{
  "n_kv_head": 2,
  "activation": "swiglu",
  "norm_place": "pre",
  "attn_scale": 0.177,
  "parallel_block": false,
  "init_std_qkv": 0.0377,
  "lr": 0.00288,
  "beta2": 0.99,
  "decay_shape": "linear",
  "doc_mask": true,
  "steps": 6067
}
Each number is 128 + 24 x the weight over its row's rms, rounded and kept within 0 to 255. Layers, rows and columns count from 0. The size above them is the row's rms in percent of the matrix's.

# layer 2 MLP up, 768x192, rms 0.0811, rows 358-392, columns 0-63
size [ 74 143 105  93  97  56 104 120 112 106 118  48 117  84  96  94 108 100  78 106  90  38  47  88  86 100  80 128 161 138  63  69  40  61 103]
[[ 98 165 120 124 143 114 144 124 134 114 148 128 176 127 110 149  84 125 134 127 123 121 128 124 147 135 128 136 148 164 178  73 104 127 100 141 121 129 103 163 111 109 135 134 123 134  94  92 177 108 102 106  99 134 119 128 144 145 106  88  90 108 122  98]
 [106 147 124 112 121 125 155 101 137 127 130 130 133  94  92 110 134 168 143 137 143 122 121 111 125 153 104 124 155 147 175 127 146 140 101 101 138 152 120 138 135 117 127  80  89 166 131 171 127 122  85 137 146  90 107 117 149 138 156 138 140 148 114 131]
 [ 96 149 124 176 119 163 147 139 117 107 131 139 128 120  76 135 120 151 108 171 126 122 138 143 190 117 118 138 101 126 129 134 110 105 125 140 121 116 139 122 154 158 138 159 159 135  88 139 172 169 132 113  84  88 111 147 144 113 121 151 129 141  96 149]
 [150 100 129 192 115 120  85 137 119 122 116 113  93 147 121 137 144 125 139 130  87 169 154 127  97 139 104 117 114  84 109  88 122 139 146  73 134 136 140 102 151 128 171 136 108 122 120 199 117 146 131 138 137 133 126 142 117 112 135 137 169 130 125 128]
 [147 127 168 125 108 126  97 113 112 174 110  94 166 174 140 160 136 101 150 107 135 130  84 139 130 166 117 137 144 155 144 105 112 142 133 129 108 121 143 184  83 139 128 115 137 134 145 147 167 167 131 142  91 119 108 116  99 161  62 131 146  95 149 134]
 [156 112  94 121 121  86 123  96 128 113 163  95 114 118 106 119 151 140  98 120 139 133 152 103 138 132 156 105 160 132 139  83 103 130 152 101 138 113 144 126 120 117 124 134 158 123 109 159 114 124 139 108 131 111 123 102 135 181 117 125 125 141 190  80]
 [126 158 135 145 131 103 103 143 134 124 112  84 130 123 137 109 107 100 129 136 143 124 125 101 140 100 155 134 130 131 132 150 114 117 133 153 152 140 123 111 136 133 134 156 100 156 134  76 117  97 135 131 131 172 162  91 141 110 173 132  78 109  72 123]
 [121 135 158 164 148 151 156 116 165 140 162  97 129 173 104 122 100 126 116 129 150 111 150 178 125  99 131  57 175 127  85  98 139 147 144 148 121 145 140 166 106 167 107 130 183 126  59 127 110 147 123 112 163 140 144 128 120 120 120 109 142 163 130 122]
 [126 181 104 123  79 130 126 113 128 111 148 150 167 100 140 165 105 142 138 153 137 141 131 137 139 103 175 145 129 164 152  82 150 155 127 138 106 112  93 131 151 149 125 135  96 140  90 118 177 104 160 130 152 130 135 108 159 143 152 171  98 116 142 163]
 [150 132 142 158 167 135 132 123 197 139  98 143 106 146 111 140  99 158 132 104 103 131 124 145 132 161 123  64 127  79 167 117 101 137 114 146  77 136 119 136  89 138 147 102 132  99 120 115 117 134 127  92 144 163 176 163 122 149 112 121 143 116 152 130]
 [127 133 103 157 114 125 115 145 115 115 141 114 173 108 129  83 108  74 174 135 102 109 129 131  85  98 141 169 151  86 140 114 113 129 144  91 103 148 105  84 123 101 130 138 125  89 118 132 181  89 130 125 143 129 120 151 138 163 167 111 137 126 124 169]
 [126 112 154 132 162 143 134 151 136 125  78 127 131 118 118  86 126 123 167 111 110 110 106 136  91 145 144 122 132 107  88 111 105 162 155 164 124 131 129 135 145 125 146 163 118 115  99 132 109 131 137 111 137 128 106 122 129 118 120  84 124 125 146 112]
 [122 113  93 115 160 107 157 117 159 112 108 151 103  93 137 112 122 134 127 188 120 155 166 154 108 165 109 120 129 147 139 118 119 125 111 145 117  96 154 131  87 151 145 118 110 134 124 165 122 116 159  71 125 100 140 110 105 148  96 127 178 115 121 135]
 [145 145 140 113 123 102 132 166 118 101 140 131 180 103  98 110 145 127 168 123 153 123 128 143 156 117 121 108  88 144 142 115  92 143 141  93  99 123 117 151 107 147 115 106 124 112 106  75 155 114 165  98 166 127 126 136 155 161 135  92 135 189  99 120]
 [150 110 125  89 135 148 142 143 122 152  88 147  83 129  56 108 123 151 112  99  87 162 124 112  86 138 101 132 178 148  79 129 124 160 160 132 120 129 132  95 117 160 190 129 130  99 146 111  79 156 126 111 148 133 143 152 112  98 130 143 141 114 106 123]
 [126 108 160 149 130 140 110 160 116 128 139 142 123 155 119 153 123 140  78 114 105 156  91 164 173 105 107 152 146 109 142 179 200  92 137 151  90 149 105 162 136 151  96 114 140 125 131 123 138 128  97 106 112 156 110 141 149 135 115 182 115 151 110 105]
 [147 157 142 100 152 118  97 114 160 128  98 118 145  99 148  96 108 137 166 101 159 142 177 102 101  88 136 159 171  92 156 111 125 127 125 132 101 132 151 105 113 111 158 110  96 126 131  79  94 128 150 152 109 144 170 125 114 149 112 120 151 118 131 106]
 [156 112 135  82 147  96 142 127 122  95 135 123 149 103 116 105 103 137 162 119 110 131 115 141 155 153 126 120 145 177 106  98  51 139 138 116 102 130 121 129 120 150 127 174 133 130 133 130  99 129 131 172 128 128 144 114 106 146 130  72 117 124 125  79]
 [126 122 133 113 132 124 107 140 130 122 130 109 137 182 138  94 132 125 135 113 132 138 133 143 110 159  91 120  97 106 100 107 153  81 134 150 133 142 119 101 146  83 152 102 134  97 104 134  83 133 143 178 105 174 107 122 113 144 117 116 118 112 108 124]
 [ 89 124 110 145 122 124 117  90 161 136 135 113 110 115 163  94 102 162 143 142 140 111 144  77 159 133 148  99 143 125 124 167 123 127 134 144 160 157  95 154 130 124 131 155 158 126  95 160 114 146 132 133 149 127 105 110 126  95 119 132 103 109 143 172]
 [137 171 119 135  91 108  97  71  97 119 110  98 162 154 122 116 146  82 107 174 117  97 175  93 117  84 160 172 137 105 130 110 128 152  82 154 113 122 132 100 131 162 101  98 131 140 150 149 167 101 151 124 114 118  99 112 155 172 132 135 128 136 125  90]
 [146 133 131 109 115 174 119 108 129 126  99 133 161 115 116 120 123 114 150 109 130 128 103 135 162 102 138  93 112 136 141 101 114 147 117 110 142 125 120 133 118 153 134 106 149 135 127 119 120 137 174 110 108  97 147 119 101 145 124 165 155 120 163 125]
 [122 146 138 122 159 151 145  95 125 141 106 116 106 117 159  54 117 125 125 147 133 111 159 152 139  97 151 143 111 140 118 137 147 159 129 148 119 126 119 127 118 108 154 143 120 152 119 108  97 131 136 135 130 140 140 110 139  89 114  95 123  82  87 123]
 [126 119 217 129 109 144 113 155 114 158 120 106 137 164 148 115  96 159 128 146 108  88 151 144 122 104 129 136 119 134 157 116 119  91 132 105 171 157 120  94 136 123 124 122 118 165 157 104 131 122 159 165 164 152 156 123 153 155 111 138 121 110 118 129]
 [ 98 139 143 103 129 107 132  82 145 122 149 117 124  87  66 156 110 112 129 119 153 132 119 150 126 152  59 139 163 153 129 120 119 171 109 160  95  94 148 156 153 158 106 131 129 104 131 125 168 139 122 136 141 114 121  84 149 169 129 135 155 145 145 155]
 [112  86  84 141 111 117 105 113 193 134 161 125  99 150  97  94 105 135 126 112 145 143  81 162 155 146 114 112 156  87  90 149 118 153  84 121 100 109 123 129 128 167 143 151 131 108 144 120 124 129 140 171 136 128 117 106 125 118 125 119 150 155  91 101]
 [108 147 166 155 144 177 131 127 127 130 100 150 154 125 153 138 111 115 154 143 151 140 116 167 130 103 128  95 117  99 117 151 161 136 144 117 164 108 119 115 126 155 103  95 109 110  71 142 130 102 175  96 124 109 102 146 119 113 118 139 158 138 105 140]
 [102 139 104 132 136 142 148 145 134 123 137 114 133 133 155 124  95 107  91 128 125 158  65 188 116 161 139 121 106 158 119 121 132 129 118 151 101 144 119 140 149 138 111 130 139 100  99 104 109 127 171 101 133 148 184 116 124 101  86 121 121  78 133 115]
 [ 82 132 150 122  77 128 110 165 135 122 139 138 127 124 106 108  96 115 160 116 143  88 139 150 131 134 131 134 136  71 120 101 117 100 148 149  97 139 105 105 150 142 128 157  92 142  99 131 134 117 155 113 172 125 133 115 130 139 123 110 119 106 116 133]
 [146 117 122 158 120 125 122 100 122 145 149 149  74 149 111 100 162 122 125  88 137 124 114 111 102 113 116 150 128 140 146 164 110  86 161 114 105 143 133  91 133 127  99 123 106 122 136 123 144 159 111 104 108 153 103 136 115  88 135 116 115 135 112 122]
 [132  95 104 149 100 127  93  98 129 114 169 149 112 127 129  86  92 110 167 113 138 102 166 122 137  80 102 132 148  96 145 140 125  95 111  83  96 159 141 128 144 170 112 148 144 138 154 103 146 115 168 134 116 109 127 135 141 176 137 122 111 128 144 120]
 [100 167 168 126 127 136 122 134 120 131 100 112 145 138 147 150 121 122 144 133 113 115  96 167 159  96 145 118 100 145 122 123 183 153 139 133 125 124 151 142 126 121 162 139 138 167 116 137 121 115 126 116 153 148 111 137 152 175 128 102 123 160 107 116]
 [106 114  98 158 128 157 140 151  98 104 119 119 185 122 126  73 140 135 156 137 104 111  85 155 141 142 111 107 116 116 108  92 140 121 115 128 145 117  96 120 145 156 132 119 133 127 104 119 117 135 104  97 120 173 111  78 115  91 128 131 127  98 111 128]
 [124 150 121 145 139 139 147 126 145 139 125 133 149 134 129 166 102 134 141 139 128 130 133 145 162 118 106 113  91 117 116 146 143  84 119  91 124 137 119 127 121 133 122 134 123 135 131 131 106 132 128 112 114 131 147 132 100 145 153 184 124  97  86 137]
 [149 104 120 112 107 103 109 129 176 144 105 131 102 165 130  93 110 109 135 116 151 150 118 134 103 122 108 112 161  62 119 163 117 161 132 121  98  94 139 128 133 140 130 131  77 110 141  95 125 157 149 143 102 142 125 127 125 110 110 130 118 108 144 116]]
# layer 2 MLP down (transposed), 768x192, rms 0.081, rows 358-392, columns 0-63
size [ 78 138 121  92  97  51 118 120 122 109 115  44 123  85  93 102 118  98  78 101 107  31  43  97 100 107  90 131 155 135  59  56  37  59 109]
[[136 109 131 146 102  93 106 148 186 111 160 126 108 155 124 139 117 113 172 133 170 146 109 140 103 168 124 144 139 128 132 119 126 153 165 108 139 141 166  88 127 106 131 105 122 147 119 138 134 144 108 155 130 120  88 140 157 111 156 123  77 107 170  94]
 [142 145 145 113 130 110 108 161 114 130 134 111 128 123 141 171 138 141 171 122 143 116 145 113 106 104 109 102 120 104 139 151 131 107 126 124 154 148 163 117  92 136  90 113 139 117 104 135 131 103 123 128 141 111 120  81 100 125 148 134 177 144 122  80]
 [151 119 111 118 121 119 135 122 127 122 129 121 124 124 116 118 120 152 101 144 121 132 135 120 138 126 114 118 126 134 136 122 113 128 130 136 153 114 108 137 138 129 139 137 152 115 121 122 147  90 132 133 148 127 141 137 157 123 123 137 122 102 134 148]
 [148  92 167 130 123 139 146 105 180 134 174 106 119 122 129 120 119 141 113 140 143 145 123 105  88 126 111 117 121 131 136  86 119 118 117 138 111 123 107  82 114 146 135 136 157 114 146 143 112 123 113 134 115 147 131 113 127  99 145 109 125  88 152 129]
 [133 125 148 119 100 104  89 140 125 155 116 126 126 139 144 182 127 150 150 111 132 129 143 133 147 148 128 119 135 122 135 113 120 164 150 118 116 126 134 196  67 168 145 153 156 126 165 134 138 160 144 166 144 143 138 146 101 113  54 127 176  98 147 156]
 [105 128 127 123 120 102 109  88 122 111 168 152 124 138 107 148  98 157  83 140 134 137 151 160 162 145 115 112 104 125 108 122 142 119 136 134 135 155 130  88 119 114 130 118 108 123  79  81 115 148 113 141 111  91 136 130 152  86 133 130 124 106 142  84]
 [129 114  91 130 113 137 121 107 124 119 145 150 112 120 117 134  94 145 135 123 137 104  92  93 157 108 145 129 113 120 101 132 131 129 136 140 139 114 118 105 126 121 110 120 107 146 105 102 113 145 121 121 137 137  75 116 105 107 120 111 123 161 135 136]
 [103 128 149 134 123 104 122 137 116 141 124 149 142  62 114 144  94 146 147 160 106 140 159  94 120 119  86 120 142 137 168 113 115  77 173 125 145 135 146 101 138 148 128  80 146 140 114 139 147  88 146 144 122 160  83 158 140  86 173 173 123 134 115 142]
 [156 129 126 114 111 111 129 103 125 106 130 118 141 130 124 124 130 127 116 120 151 121 137 112 114 125 131 119 116 132 144 124 123 149 138 117 136 115 115 126 131 141 122 132 130 128 134 121 141 133 117 130 130 141 118 132 147 119 129 123 142 138 143 119]
 [109 108 144 142 100 172 134 136 115 109 100  96 126 174 124 120 149 104  95 172 168 125 147 165 124 120 111 143  96 116 107 138 156 126 139 153 149 115 185 122 102 108 144 127 140 139  95 127 129 138 110 133  89 101 133  77 112 129 135 129 106 147  75 120]
 [153 170 136 130 114 136 160 120 129 104 140 161 117  84 137 162 128 152 120 136 139 151 147 100 148 177 120  89 109 111 172  94 117 135  85 147 132 139 132 161 110 144 143 132 114 129 155 136 119 163  94 155  95 137 123 141 109  86 111 142  80 103 129 165]
 [140 121 134 111 156 133 149 157 141 146 120 151 114 124 170 108 137 150 140 121 117 160 150 101 125 162  93 101 134 154 126 117 110 116 106 148 140 147 107  93 139 136 160 108 125 114 112 155 149 135 154 101 121  99 151 106 155  85 101 162 120 113 115 131]
 [120 108 115 118 123 131 170 130 130 142 131 128 119 130 123 125 122 120 112 131 146 141 153 151  93 144 133 134 146 116 161 130 150  92 114 106  87 128 142  97 115 151 133 122 111 117  90 174 103 114 163 105 140 131 131 112 119 131 120 126 165 120  93 135]
 [140 117 140 137 105 148 116 120 119 107 116 123 139 150  93 108 123 136 116 142 141 147 157 141 137 110 113  98 133 141 110 151 111 105 109 113 156  94 125 138 146 141 144 145 134 155 104 125  93 123 141 124 120 123  84 115 140 103 126 155 135 150 121 150]
 [ 98 124 121 121 129 124 187  81 101 121 121 173 119 110 167 111 156 139 129 112 132 156 146  96 110 146  98 127 126 159 103  77 150 119 168 147  97 139 142 154 116 148 143 124 136 144 115 143  89  74 143 106 117 102 139 111 118 123  69 120 101 123 129 108]
 [145 141 127 108 121  91 123 155 141 145 144  80 166 141 139 126 122 154 127  98 111 135 112 139 122  90 177 120 124 111 129 151 103 126 159 115 103 117 153 130 101 133 118 105 140 126 122 123  98 140 112 114 156 131 140 147 138 124 164 138 152 103 134 130]
 [121 142 144 127 131 123 113 115 134 136 143  85 144 141 150 110 112 122 154 128 118 111 130 131 123  96 142 115 123 138 126 112 125 133 137 149 100  95 115  85 114 112 146 122 118 101 121 104 129 110 147 141 127 166 136 157 132 149 130 100 164 128 130  97]
 [180 101 125 145 143 131 103 192 164 139 170  76 143 114 139  90 163 116  88 147  96 143 163 164  74 127 177 157 141 121 129 133 120 113 102 120 145 115 118 122 124 139 112 113 136 100 104 140 125 106 160  89 165 106 103 156 120 162 121 139 162 102 115 134]
 [168 157 174 131  99 118 136 146 140 121 130 128 118  96 124 143 120 145 138 119 162 112 104 109 123  75 107 135  77 113 135 147 132 145 117 109 164 112 102 140 127  95 116 113 137 115 146 107 125 138 146 151  88 118 137 161 133 123 115 153 162 101 154 105]
 [136 111 122 135 124  86 130 103 156 132 130 119 143 112 129  69 151 118 124 116 110 114 138 155 104 138 169  97 181  84 135 119 156 127  96 169 123  97 159 157 103 120  77 185  98 125  83 153 119 168 107 150 133 109 109 107 123 184 137 139 127 154 110 127]
 [131 120 120 136 143  98 126 145 111 138 119 138 129 143  96 130 131 130 116 126 142 155 155 129 131 154 120 116 115 135 131 157 139 135 137 123 132 137 143 171 156 122 154 136 127 109 120 150 106 139 108 132  89 104 150 138 127 134 128 122  95 132 140 127]
 [149 130 110  92 100 125 157 122 151 129 126 119 140 131 134 138 117 125 170 106  87 126  98  94 137 130 146 125 111 138 101 110 144 145 133 119 145 150 132 121 118 129 141 147 157 118 141  90 139 133  91 113 109 118 109 111 102 116 121 125 122 137 134  99]
 [106 149 114 129 115 119 159  93 152 139 148 130 160 142 154 124 116 109 109 138 140  82  91 183 103 112 156 105 115 139 147 121 126 120  76 145 164 145 130 155  91 136 102 104 153 133 133 159 140 130  69 115 116 132  98 163 134 106 165 120 111 118 121 140]
 [111 117 162 115 140 151 112 134  97 115 121  93 147 127 115 154 102 152 131 176 129 142 151 135 106  99 139 160 126 130 126 141 118 143 121 139 144 125 136 114 162 136 110 145 119 159 133 137 147 123 146 140 131 145 123 105 155 149 103 152 135  81 106 117]
 [186 117 103 137 114 159 115 142 118 128 125 138 126 144 119 110 108 128 117 119 105 118 128 107 112 144 124 145 158 122 126 132 127 110 151 147 120 126 132 134 100 121 129 125 119 134 122 125 156 132 118 134 122 118 159 156 129 129 102 158 129 138 107 158]
 [140 137 148 118 129 141 179  81 111 150 135 110 150 132 100  68 150 137 118 161 106 105 153 151 161 132  79 135 137 100 145 109 100 103 140 125 147 132 151  92 131 127  90 141 138 163  86 147 111 121 126 147 114 139 131 112 146 156 121 125 130 180 112  99]
 [134  84 158 122  97 123 139 130 111 140 152 151 135 142 124 141 104 149 127 133 112 104 147 100 130 133 106 139 110 136 142 129  94 125 127 122 139 122 108  88 128 142 133 152 172 145  92 139 127 138 139 133 152 159 137 138 112 110 127 144 117  99 125 108]
 [ 82 155 135 129 103 136 121 112 158 135 154 134 118 126 139 142 128 125 126 148 118 151 117 153 124 114 116 145 111 151 133 129 114 113 124 105 122 139 116  90 154 148 147 119 116 104 118 122 136 113 156 122 148 112 113 139 141 120 156 114 132 115 160  97]
 [114 120 145 104 151 122 107 123 119 148 123 108 113 156 102  92  97 139 119 156 131 111  85 128 138  92 121 146 131 127 100 159 127 129 172 112  95 116 123 108 143 119 132 146 126 121 123 119 150  95 148 150 118 121 146  99 129 180  96 122 163 151 105 130]
 [102 127 130 138 128 135 178 129 155 131 135 138 106  94 140 117 145 135  96 143 155 147 165 169 153 143 120 140 105 149 126 123 132 122 102 139  91 133 113 138 122 136 109 132 141 111 132 120 133 128 114 115 135 141 136 143 120 144 116  96 115 119 142 109]
 [143 110 125 188 116 150  99 168  92 122 125 148  86  99 115 176 120  99 160 115 109 144  84 115 134 106 113 175 120 127 108 105 124 142 142  92 126 126 114  67 150 124 132 126 120 141 123 152 134 137 139 112 125 136 161 159 145 151 129  81 112 110 121 129]
 [153 149 123 126 133 131 100 124 140 133 127 133 110 173 118  85 152  97 112 165 152 119 127 139 154  98 198 153 167 113 120 123 160 149 118 135 134 127 145 166 161 135 164 131  81  96 114 132 103 120 117 133 135 124 127 102 130 150 140 147 121 144 116 138]
 [121 100 101 152 151 163 154 151 156 120 123 118 148 100 152 174 150 129 115 158 135 114 177 153 162  87 104 134 157  92 121 117 151 152  86 120 110 100 135 114 113 120 122 157 113 136 113 161 132 108 138 106  96  97 104 110 118 109  80  96 135 118 125 113]
 [111 161 127 154 133 134 117 124 150 107 126  75 150  93 133 103 163  79 155 141  92 153 146 124 133 136 168 137 166 131 125 119  93 105 178 102 134 105 140 142 118 131 117 136 139 109 139 160 150 125 114 120 165 127 114 149 128 146 165 114 115 123 134 132]
 [158 138 126 105 149 118 134  99 149 162 169 145 128 121 106 140 111 133 138 105 105  96 117 145 135 123 113 149 121 128  95 100 142 152 141 141  92 141 100 138 102 122  99 106 140 134 139 104 115 100 111  92 174 130 118 138 127 140 109 151 131 124 150  97]]
# layer 2 MLP gate, 768x192, rms 0.0828, rows 359-393, columns 0-63
size [142 105  91 104  56 103 121 126 108 121  45 121  76  90  93 106  98  81 107  92  34  43  86  86  95  84 124 162 130  66  64  39  62 102 207]
[[127 128 122  85 140 114 111 147 145 158 137 111  88 157  71 147 124 152 136 105 156 153 123 134 135 169  94 134 139  85 105 139 134 108 129 137 111 105 151 123 110 144 129 147 143 108 109 133  91 128 159 164 145 134 153 106  90  96 113 134 161 141 114  85]
 [125 119 169 178 114 140 124 124 115 124 116 124  77 161 112 142 125 128 131 141 110 159  93 143 123 148 109  99  97 109 114 122 151 137 181 139 104 151 128  90 141 136 140 111 108 142 121 170 126 165 150 133 111 133 104 125 117 119 135 149 121 149 148 140]
 [173 180 143 145  83 144 144 147 118 134 158 137 172 117 133 121 160  94 176 155  95 122 126 153 133 115 121 168 150 149 103 111 148 118 130 106 151 127 133 128 149 110  65 122 112  89 115 148 160 127 168 114 131 123 109 130 183 122 114 113 182 161  75 143]
 [139 118 134 129 134 148 108 119 132 158 125  95 163 145  90 132 146 116 131 126 137 118  80 119 146 159 123 157 125 130 135 147 141 144  98  92 106 130 121 109 117  84  95 125  84 157 109 114 161 156 137 145 130 125  97  90 119 115 134 108 127 132 107 154]
 [122 158 133 137  92 144 132 147 122 110 126 106 112 134 134  94 124 116 134 111  85  90 103 168 118 148 140 115  99 134  91 148 152 139 134 144 111 135 125 122 138 118 136 117  72 100 111 142 115 146 129 107 154 108 102 116 133 116 108 132 107 120  57 169]
 [140 107 142 114 143 177 147 134 145 133 148 190  99 129 103 146 162 106 144 130 154  97 131 150  93 132 101 104 134 102 100 110 135 136 128  98 151 146 127 100 134 141 107 102  89 116 102 140 145 164 133 107 141 106  48 127 110  96 134 111 140 144 178 129]
 [137  92 105 127 136 114 107 121  89 128 140 139 126 129 110 134 163 165 138  85 168 124 152 135 136 184 126 155  77 138 127 149 113 126 140 119 100 124 123 133 153 119 166 138 115 147 152 150 124 149  94 146 110 114 101 115 147 157 106 110 126 134 146 123]
 [112 121 167 148 160 118 140 112 139 117 116 142  98 118 106 132 162 135 111 167  98 164 114 157 137 160  80  95 147 120 122 140 136 137 104 142 142 153 143 105 141 132 155 130 115 162 116 186  67 114 142  87 131  65 157 124  98 175 123 127 122 132 115 116]
 [162 121 131  98 123 122 137 124 132 120 164 157 132 102 127 114  92 135 137 171 107 144 100 154 137 164  86 113 130 114 158 143 114 104 135 130 147 164  99 119  94  47 126 148 103 125 126 139 114 129  95 102 119 125 120 104 103 150 113 174 139 134 167 130]
 [137 151 126 117 107 155 137 156  97 121 160 147 137  75 158 120 114 158 134 145 109 143 123 120 106 182 121 150 181 128 134  94 145 111 112 124 128 147 134 115 145 103 132 140  77 130 134 154 148 134 132 120 177  90 114 151 120 147 127 139 107  94  64 164]
 [140 109 155 120 141 148 132 171 139 161 147 144 114 143 113 112 142 155 174 112 161 155 177 112 117 112  97 157 145 151 140 167 160 112 128 130 141 110 123 123 121 128 160 132 143 123 151 163 143 163  80 158 145  80 121 142 135 133 139 119 144 175 137 159]
 [137 127 148 130 148 150 128 112 153 144 117 134 123 145 129  74 127 138 149 116 141 152 115 168 124 113 102 119 110  91 122 162 174 159 144 148 142 116 136 138 111 105 145 107 137 108 156 104 105 174 121 133 112 119 103 158 132 186  86  76 111 158 106 106]
 [141 114 136  87 128 128 122  85 137 139 153 114 114 153  67  96 152  97 131 135 158 171 177 132 129 119 118 130 116 104 131 119  81  92 115 107  81 130 125 137 137 145 119 120 125 141 100 130 144 110 123 148 137 115 115 121 134 159 133 105 114 140 123 104]
 [108 143 109  89 163 107 155 116 116 167 126 111 131 121 113  73 143 154 117 115 137 122  86 124 100 134 121 136 136 122 105 134 116 132 149  86 125 105  98 130 143 138 159 137 137  90  89 144 146 152 137 124 133  99 129 132 129 117 123 119 147 118 139 113]
 [136 161 119 142 125 160 139 124 118 140 121  98 133 164 110 106 146 110 106 176  95 124 136 126 119  51 135 162 145 124 198 135 178 137 130 104 135 136 128 107 154 118 126  99 141 127 120 114 121 123 128 135  95 176 120 133 139 127 148 139 127 144 135 145]
 [119 103 105 129 134 146 109 167 145 113 110 148  61 146 132 132 121 141 122 107 147 126  73 147 152 150 102 124  63  94 106 195 127 157 127 139 106 128 159 128 158 129 153 158 158 106 132 127  77 157 126  99 145 165 117 138 151 117 117 118 134 155 134 136]
 [129 123 142 159 148  47 102 171 170 109  99 151 130 128 126 104 119 155 157 130 151 134 127 146 126 148 133 112 112 101  86 130 101 142 118 144 121 128 156 128 124 145 139 107  99 147 166 116  88 121 118  88  68 148 148 133  89 107 120 111 152 173 119 112]
 [118 134 126 130 104 140 169 120 105 144  99 118 110 132 115 160 141 129 145 132  85 103 120 124 123 112 130 124 111 158 157 122 200 129  95  97 103 108 138 128 129  94 121  92 140  97 129 155 123 147 131 136 119 105 156 111 123 128 111  86 118 146 107 140]
 [137 116 160 121 108 150 121 129 150 112 111 126 137 112  59 149 130 114 121 180 121 115 102 129 143 153 117 154  49 148 100 156  67 115  96 151  98 117 120 114 127 120 166 114 131 135 124 128  83  98 124 107 111 126 123  92 117 129 119 139 143 130 113 126]
 [121 151 210 101 127 128 116 121 154 156 112 130 150 131 125 134 111 158  93 142 138 163 107  93 129  96 153 168 142 125 122 141 161 141  50 101 126 128  98 120 160 141 156 136 133 131 126 142 136 144 136 138  94 118  89 114 145 119 115 183 117 175 142  94]
 [150  98  96 174 123 105 129 136 155 135 145 138 141 145 131  87 122 130 115 103 146 141 128 110 139 121 130 104 130 115 101 147 149 105 138 148 109 154 147 140 112 138 140 135 124 103 128 162 112 131 132 128 120 116 148 152 115 107 133 141 114 110 107 121]
 [109 123 147 163  86 161  93 134 150 141 117 127 127 171 145 167 130 120 167 135 126 133 116 147 161 178 140  76  83 107  89 107 116 124 113 129 136 141 143 155 138 140 105 117 144 136 140 162 119  85 111 113 111 125 124 129 131  93 147 138 130  94 151 128]
 [ 72  86 133 143 135 142 108 115 129 125 133 119 154 172 119  63 129 135 128  97 154 110 129 183 146  90 127 134 129  91 142 141 162 103 113 133 116  91 124 129 151 155 113 118 154  89 116 110 126 157 135  95 139 141 139 132 108 124 111 123 155 116 100 107]
 [130 100 112 163 148 109 100 136 120 125 142 171 169 120 126 126 122  97  98 102 194 130 165 119 138 127 135 125 157  60 135 150 101 131 113 116 138 146 163 130 136 152 125 165 136  67  98 123 130 126 108 167 123 138 138 142 115 122 141 147 129 114 151 135]
 [116 151 132 111 134 147 142 134 113 101  95 138 162 139 145 112 181 133 171 135 146 162 119  89 172 168 128 130 132 197  89 134 176 111 127 146 165 125 104 119 117  78 134 124 106 125 124 101 141 155 132 124 139 153 145 138 126 144 125 135 127 134 107 175]
 [145  94 117 169  96  94 144 111 119 129 181  89 133 103 118  90 141 141 109 102 125  90 124 108 143 174 108 162 136 128 158 120  94  97 109 124 139 124 127 120 133 124 127 129 101 184 143 132 106 128 113 130 133 153 126 163 152 105 120  90  95 119 113 137]
 [128 126 120 135 142 143 122 109 111 142 116 108 137 146 130 126 142 149 152  92 160 103 164  57 161  92 134 163 125  98 151 140 154 106 111 102 149 109 141 132 101 131 168 102 170 139 128 109 155 149 103 158 111 139  94 135  95 127 170 148 166 174 136 133]
 [121 126 123 113 135 106 121 130 169 139  97 114  75 190  95  71  95 162 142 120 174 132 125 142 145 125 105 131 117 121  87 162 102  94 140 140  96  95 136 124 153 131 143 123 146 111 136  76  91 118 132 170 115 166 147 101  91 124 109 111 162 125 136  87]
 [100  91 107 166 130 119 132  99 104 159 137 153 102 137 125 129 144 154 123  86 162 132 110 149 110 145  99 137  94 104 147 118 113 123 146 140 110 107 121 128 167 157 132 129 148  80 157 141 170 142  82 132  99 105 102 161  82  90 113 118 160 154 111  96]
 [121 122 118 115 128 108 107 149 137 127 132 101  95 143  99 148 155 149 111 128 113 147 103 112 133 115 153 161 122 114  90 132 133 177 154 127 158 142 128 138 133 157 151 119 129 145 143 137  84 137  75 136 153 156 148 110 121 160 128 109 147 145 154 108]
 [121 131 189 132 119 115 128  92 143 123 166 119 146 146 112 127 125 123 146 111 161 121 172 102 125 132  83  99 147 145 154 129 147 106 124  66 117 135 130 109 130 120 121 112 129  73 124 104 139 131 103  86  87 134 116 108 144 167 136 144 139 132 203 115]
 [116 125 167 157 142 186 149 100 120 129 114 147 124 130 138 112 111 119  94 119 123 101  97 147 119  77 123 116 165 118 126 121 165 125  85 149 137 129 128 126 128 130 109 121 122 107 147 118 105 125 166 148 117  92 122  90  67 159 118 160 108 131 128 129]
 [ 89 138 110 158 101 112 118  94 118 105 137  99 143 140 116 126 124 107 163 112 121 122 152 118 154 112 122 120 206 164 143 129 143 159 102 110  90 120 115 160 120  94 137 161 133 135 155 142 141 128 137 100 119 122 120  81 126 121 140 155 102 129  87  88]
 [141 145  96 154 106 114 129 143 121 143 124 115 112 144 130 114 133 128 110  97 144 183 148 137  96 112 139 135 133  71 143 126 130 143 104 126 138 115 135 122 171 178 143 140 136 104 133 121 152 114 113 172 131 186 127 139 155 109 173  74 141 145  94 124]
 [132  86 120 141 153 116 176 111 121 128 149 118 140 150 176 104 107 115 105 105 127 103 171  86 108 142 167 131 130 119 133 117 101 157 172 132 157 106  78 116 136 111 151 109 139 137 120 110 157 174  95 132  92 162  90 141 112 110 136  84 133 154 165 102]]